Weights of a small transformer language model: vocabulary 2048, a variant of SOAP for these matrices.
Each number is 128 + 32 x the weight over its row's rms, rounded and kept within 0 to 255. Layers, rows and columns count from 0. Numbers have three digits each. The size before them is the row's rms in percent of the matrix's.

# up: layer 4 MLP up, 320x128, rms 0.122, rows 264-294, columns 64-127
# down: layer 4 MLP down (transposed), 320x128, rms 0.117, rows 264-294, columns 64-127
# gate: layer 4 MLP gate, 320x128, rms 0.125, rows 265-295, columns 64-127
up264 111:092148142136148094171197095151137110147167049151106102098113133131138138124078153110100139204134114179127125188131074166126171126150161086104133105148199143132131139150162108124154091078134162
down264 100:096150169135097083116125129138160144172084142140111108102162140150124134122163132100143163105106126088094131139125078125121166120172107106169121082110104119095172116076142176109105137152122104
gate265 097:133177115141070141117119103122112125095132114120078064132099122110126193122109127130099093116168143161121132167089133125115084158122145167166126116182160101128174090106194194153148138146161079
up265 105:162122112162081039080182139108145106147147151148143131103101111155188139145125121177096173176146147081160137105131134126112124108132126155079103104157176135199111148155092105170099132121155111
down265 098:158167093162162123142141141087082146144157142140111162093113109143168131131145157183094133139084144149141154083137161132142117122148151069067187122128105105112060112180087101131085058078123138
gate266 081:181153142080112152095152111141047135194151164115154168157202108131149069121154092108194117119141149126127143112171148161143118080119126146187116116154121119113185161122108177091117121110099172
up266 087:126112134106123133150154187158150137150095137136147157176153109159162146082128153117118125158120118136089109130167144116115144165101110150119099157097143112137171172136134108150109144129167139
down266 097:127149097155134142099140137134128146063154050179202175142111075103124129114160137060167163103093124120122116082116129098121113094086122074088107121132151105141190124146124166167157141126158156
gate267 110:138131141151170059123202103131103171150121113136168124136135150127129163137123078116073116122105152076076143118099113193082111143097133160121112172175127153162125120170178123128172092199079091
up267 110:146110127117137110124121092119084150156128086130156104112103102122109090127211112127106121149128079067126104125135106222104124139119139159089104142155162144133107072137158102130193066122105081
down267 100:129124096137190098093070113163089160173140069131176118171112151130136144166180104156127160100094118092080103120090082156110108142146193095149087118133121163092150193138113145113170113114042083
gate268 111:110113111088139055101144147102186149162180148142079136177108132156141177156095155151064115135098183121108167100111097183147140173125112136108169093088110139117093094112153186163149133143127103
up268 109:122139081122147096147120109102159118075151098171153099158128120184152173171092163139095142108134136059120176133079098195146146142137116112122163083115098142096111122116183209111104120121150150
down268 111:107140090089147108087112127130104146130084170084181090153100127132123114061153159082117116143131111152121096096125133108086089105114157144101099137100130093100210114091124141133156126110125109
gate269 093:176176103112135102121116120129078143094105135154147090150126184087081130086146114104127160102079131155118142105084179209149154099206087121135140117141182173162093095125198120151113173149138075
up269 090:106125163092155157119101123112128160107103094116111141096150073134149175122058140110111118117162161154130120144157050060126092166068189104157136138101088152146132157104039146133065117137098142
down269 098:139116097102104136139187143123113090132073126141116135111156223116132096130153104117114172103104137102116091163128086095130107158189081132148134145125124120121145095146085088067186111127105133
gate270 096:104142140101161140133161067157088109071065127148151129131150155150123068132080106121160111202150138107166172158162122134192159116098147179113154123148147124132120109092128172178117210113124088
up270 106:150158096102130093154079128167119156160161168120119157093156080138116182114138096165108172135131161204103111155110118094114113097141134100102165155072111157118122165104169130099122124102105185
down270 099:089131161120107133127114122161135135129187172075144194158137079141115204051188151135077190157150109138100129139098096090096133109175191112106143159073092132118148117130115102098112099188148200
gate271 081:125104140101094153142169108110092110204125121124111137057155118104157135121139076112117110137118159151103101112177103124083139109156133141095131092177166135134136121095115075126104110162163104
up271 081:157114147160115133035108118151189103149134122126101142100091070093182153123126085124116170142081151147094127135090110164048074131097113180079045130095136117116091170125161078154129163166118136
down271 089:164149186180110122100168166107143125162127142077086152151082148146136124070134140149113117147101114109163166126105182115142114138091102153113080098127106103129121104156104139027173171136145178
gate272 114:124098147123172101156122120090152161058098123113138119130102180129128207133136138120115109109174106133083136076079138073124131153139160107120127096078160111109120100132122194097098121131109186
up272 107:145170097164068168128114150192130082170100126176118107117108118120149089107123097102169115152056058090138099174139104160196165083126079133128181115074171136159126112113142101167097136182179126
down272 100:177151143131109099127104175134121106153135157111115078131107138142081137191132209128139131122138072150090124097132164108130134116085144113181148168152143124121115142120086166119126097165213135
gate273 108:128168143136126141131166131128129116059102055161191062136070113162113168058132115130140178091162124111133109125112144162122135199130136162135065105128109116168112145147108099120115128150144078
up273 107:134080165158177141092131112146186150097150106176128076086099210148038112142099096141160155102126161140106118113167149166108142126085143101093113127153148136127087102156074083128139148101129097
down273 105:053155119153225112160126141105144121124120089105142079154120195162108114098120147157184115092112154139141121105113143159067103136128071185067136165142115100093098148151105129144122134085115100
gate274 116:118134197096101119176145045156182164058106131133176094086098115130168111187122113115123103121164127129139100194132123127198221176138157169119077135127170108087109144137150113157190103145175154
up274 112:107158112130194133093106154084114093135133110070163133173129105151112158107082129169108166135128140101146158102114093126072003090130106146136158162152105090157185103112152117132154098133163103
down274 104:165131194130168083186123121136157140129112175119128085093110117070157147191071119219179145148175111116145103158105114100176141177156144154071149091151133142131134150181120131124126142149203132
gate275 099:139105131105119076127105113191172070055151059107082143126092133170110156141054104139167103136137091148107118149108125119108118116149168157137111069093169125163159150074131153094089094140154159
up275 102:086114155186129143091105108067129129125136153115144121152176125128109089142154159116126123179149154105139143084137093121146170139078119208115201186145087161080081102164121143150135150126127117
down275 092:109092156162082159137061117090099167148084155179118119142138117127162067152142128123077133124125147153145142060132101144130079142082112139077173117157124137121105133112199094186155150118074074
gate276 095:095081194124117091102096106117076111148110171167109119158134151119143144139100154112008144181089081111123110130137169104142108132123111115131081122184120103164096149097163149090136076164099165
up276 110:180205078199072109103177138137148158078080094155138133126121148146111115151212127154168098089197107151091114123120099116171135194111134207124134135097148184132154154123104139156130157118099131
down276 099:057105140079109117096149205178173081081086178103091099085117146131146105148054131107127089157137132144155159101098117137102161137120136073089117155163144075054151161140096109134160096095107130
gate277 091:116122135169090148125154173107134152080164066116145102054107154102132146111148111093149149089104146100144113170113177176112143171131111152090088188129125165122095090155133085139129073138137074
up277 093:076144095150073126106127157122110143114201062124159118110158168144171148153152121071096137072088119099088116132102179136102150176111135152055090151159095162105103110168108084119150073095201093
down277 106:175112127122158126125130170155143121130100140110148160161098137181155156153175110131145079183170105177117122102145101112139088124135129140117143091113177140143074115107068135141144176144074104
gate278 104:095153168141164140147187164121147124106069177099156087122081093086152132063076103079115126147109131110159108168126116167149130082177096158186126135146210126144135077198167147084114160111121096
up278 110:113131122102122114115113170159149103157086122118178143095094113086138157123138162074084153130195117104148107159120151125175080057131134116161148137138180164178169123166097143144089194109134104
down278 102:069097137173161137143125139128174130141091123113115085060069117112103155147150155067086146105154159131122070103155110152136115096024134156128106107127137165165130126110128142121135186130087186
gate279 100:112122158114127154191152093125088106122143086141148097182091106151088152099120173102177116172159169136105175079088062156143134158148162076126182138053092178109192131104134112103133119123106141
up279 103:136182113108178119113199156131086138097154107133114186135072165205086114151113207088144171167137158083093165105153068085123106119103112137166150103120143094103143115069134148110146097151154104
down279 105:115149063076151160107151161107106069183126096108121162123127105103158093154144123160141136134100101146125127158067158099131171114120095160085113146223125118103068124151150123157164089143078144
gate280 118:133149088076163141132109081115123101098096111120163188123205112155122132152179133095122127121154130161139131149126116104065107127079109115097149146069073137102101095069165139193123140121158180
up280 114:115065103130094116106141093161181144124143184107170145124150138216146101186120142126134150147149091151169048164142149125120124080158109167170138179129083040129109079165148093178110148168126135
down280 101:107147167070094121141085104137155100146096111164122146112171147151153051187087151160123131115119099124123090162136148116132105140112107127143127186092110117106156144079170165161123139153145181
gate281 120:143141123134080102095137133091128194084131102137173129157093184100094135123126139139077159134211086141132142102109157129217058153161161105117142121169134080081141104160133129100116052141117161
up281 112:177150098114096114144153149064134113070085128132176129169093154112125137128123139153093149107158119153169130114111142121138163117173141215152150132136135070126163095163120185096102078089131162
down281 108:128158132133087141168094116133126092154112153123128192160178022136144120113117075059170076086107154114145144173157109160066139087121144114110110168091092158141136136119125114142092167117155111
gate282 109:140148142174087095100102149160119149136077149156073111148123114102148107130128141060172099124103115135179138036094146093121155163113175137143081124169111097168153135100091122109136080165116097
up282 117:142143121127113088134142107149147130078148117104076143120184095138189097082145147136132112149091140184138128117115132091121160083123122168128110106184058105131123142157115158089116105226121110
down282 102:132177100194119099115109139158103112078124109112089085124140148091128117154151125100197153109121123167151137121077150040117105135090136159117127173119127128168141125111116144129128134193150086
gate283 110:060126163134115126100117088199114146124143121146132148153175163131147182145129170160110117123150178118080181132201162072124172168166162161163161144128121109168084168188189154143141143157111111
up283 117:093133168054151141120117086154095146137105162170119191090189124090155156122092140090110134120149149066178142203176164145081100133143128140179121072180168136130100102226144112129155133085156112
down283 112:145102156123096133187183115079171121119080124089112117145095135148062078077122134106158117159104082130114085118112100159198148125059095124140109133139072124083178130083128151164123146146133114
gate284 091:182110189178101106117175127163141156134173109108132166101138061129143127171114091124125088139136170104168148144143155141188117074143094115131163149174108145119108124145154125094137123149100117
up284 095:131144154092151168158129160115136059196160141105145131100057088129088173163143077132110124112148157115125192122121112104108176114139143155093112134096069119184125135081161155159148106114141147
down284 095:121183157105068143147171163100134151104141115088117165137110129098066076156157124101127097121151183126100125196158176163129109090154110159146121122144165122126122163172111098084098161150146150
gate285 113:093157094167073095137101110131101154136124125124075124128130179112125072124128144119142132116170109057104148120094092172126070117160149195149074118119137126106112148124154190153128096122109141
up285 103:092117151132123203117083106102115121171120168121121163114150143118121112149092177146113130156136111166069113052102138140054137131132173085175112160184076129063107137150098164152155162134154182
down285 108:082096115161155149109120196130171117161158175151159100129129104074094115138136105124142143119127124128106094088054119163065133107133112112044141150107147088128165094106161121099161128152093095
gate286 081:145174095131151116158119165139154086131151121106128125127169064112136087137146140174134113063138132148115156106108100091096157131129146152091140121094097159140131164119111104140119077162205081
up286 084:152144057098139119158140160148157125126145135115135124115178082109122138100126110174127117060117147092154176126084141096117206128098112164111114161086087148179138125146183159165173156180188150
down286 093:166177129116172152091083087107104164154120094145133141123087178180133133128145135136110132148118117101119126108173227164146128138142122099082109119152135073081169137163104137092148136126105119
gate287 088:131086135079154095136124152169184157151140167145112148147156168123156130174126147194126120132096146081119131144148122156102116143132115133098109151090175182159142133183089107185132156164127104
up287 086:075124106084121119149129134124144127125145147139103145168128159044118169158123142196145126121082094111136161130116096097201131203160151097091134111103155168090133186127145105173109145116099138
down287 095:136134134154107131149123191119051100207121110146136170084102083116157115071089158123126188146116087137125133127112133122168146118155092118134187117124131088132158152138130164090092148120164188
gate288 090:149122134152113098170101110189112145112123156114194166111133143119147073087102088138163154099136080090140093110170133118095144110205085142108107129145166155094121193109131112163128119160134099
up288 099:108176180126146109217210126116080112099109155131140148144149146093099123107133110130124165122092114150117093090141132161084152175135090174087099118159148184102140145134098208124151141138156135
down288 103:179178164118089069164161107113127103085107112112175115145147171123132113183155202192175177133106114147107125097141100135111186123128172172110096094164140182152148179096085146112154117122128174
gate289 085:088187155091167081143138139089101125073136134108151141188117080163111167116107146099123095121081153092136175149110051122136136093116154072135174134159112115128136134089165194145113155122137176
up289 086:108106148123176049076136085129084112138143116122148107095160126117132151153150120106109092121159122128111155162097155093147084172152168142161122146166151157110155146181152192175133085157107180
down289 091:125120115124087159120067115089129082124100135110127148110102107133120146166081159124143097141080170097117182131111130150066168122098144156118146099088116136118114095107194128095133122074125076
gate290 090:162133087096072182105125171106099145132157161133135138092153188182098151148145139081124123103163102131103057145138134136210133140123154107088115207138153095119122109105182113075126143117127155
up290 091:142151107167123074159165118113155124124169153123122121161107166124135068133098117151138150165149124136087155121166172130076118072100159119160136153205119152128093126173131129104111184121104127
down290 093:134109173170194142088096150094124191141183132049154100128129112093139136112107107100152154117146122130182205105073125159171068117135169115035123128139102056154151132129161139095189104152173147
gate291 114:134084115067091164128154160092136025207092128063155114110133124124130147136104153138088100096100148151116133115097117093118170158152074120110114178103097065148118149144118126132104175146095137
up291 107:111129162173090092107138140134103165097167134140138167185153138171108103086173051123122097129097142116135145113144123162112080160102141130171107135198142199183205098096139152108161115149165124
down291 102:072065170115107153115132213134103145135132130083176129148212162122137182122152127184103086117166114138121142136106109121115132188135119131080080130114119108150123137114164213143112121150139103
gate292 101:192176102109155118088172119112156164069061204148148130117110117110120178132114106188087159061139157116111100124118120129110139104153138106118130151111123137154130172152122158153085142095173083
up292 100:114091141135120140134111143115110112152146070164123155145131168176168093071143165102138103166143063160176086105084172083188143129148127124131115129173149167131125133106128102076136136178098142
down292 106:172095098153101148114136096127146139110111168098215108123110131087146209133144126166099168096095126164108090098168167174134142178081086125087116145097096116122114117135183126182149160156122103
gate293 112:102132144111157139160129047149151154140118160118101137120080113106118173168106114129146075163160221203121124179113135141124104179120131082143103138124109043141100114175135134151154100131144097
up293 100:147059130158118095129141147176119115208105110178170173122128125127088107093186101062133120120075117104104108104122153101111139152156101191100099120157185156160097120112148126135144139116122102
down293 108:122102153154131153096162173085090120170129097147097144144155147193138129119168080076151156125094056119141143193117168127129153121101083210132098122106119193131109101067137074130065162053088177
gate294 084:134120132099139162140130138061139128138091158143143102127116165146182157100147126136081098151178120102149072036147169125084171137187141177131059131122162149110134157150164158116165164110107155
up294 089:104140097104083120116103128168117092110090151143128136134188126128111123073123105126151152155131087183116094115136153018102156117122107134189166085145055125035135133143102188119159137105157210
down294 093:099145085133122149116121119124133147085119149168170117090169162179096158130158135102089130186087088149113096150138148066102134146080158173171184124183137126054090105143143153104110091117153182
gate295 070:087126087164172185099152156101081188122157099098105112076099103176136141122135097167149135075119180143128118129116118140082176117084088113151161141074108106097116142080099137128164150125145112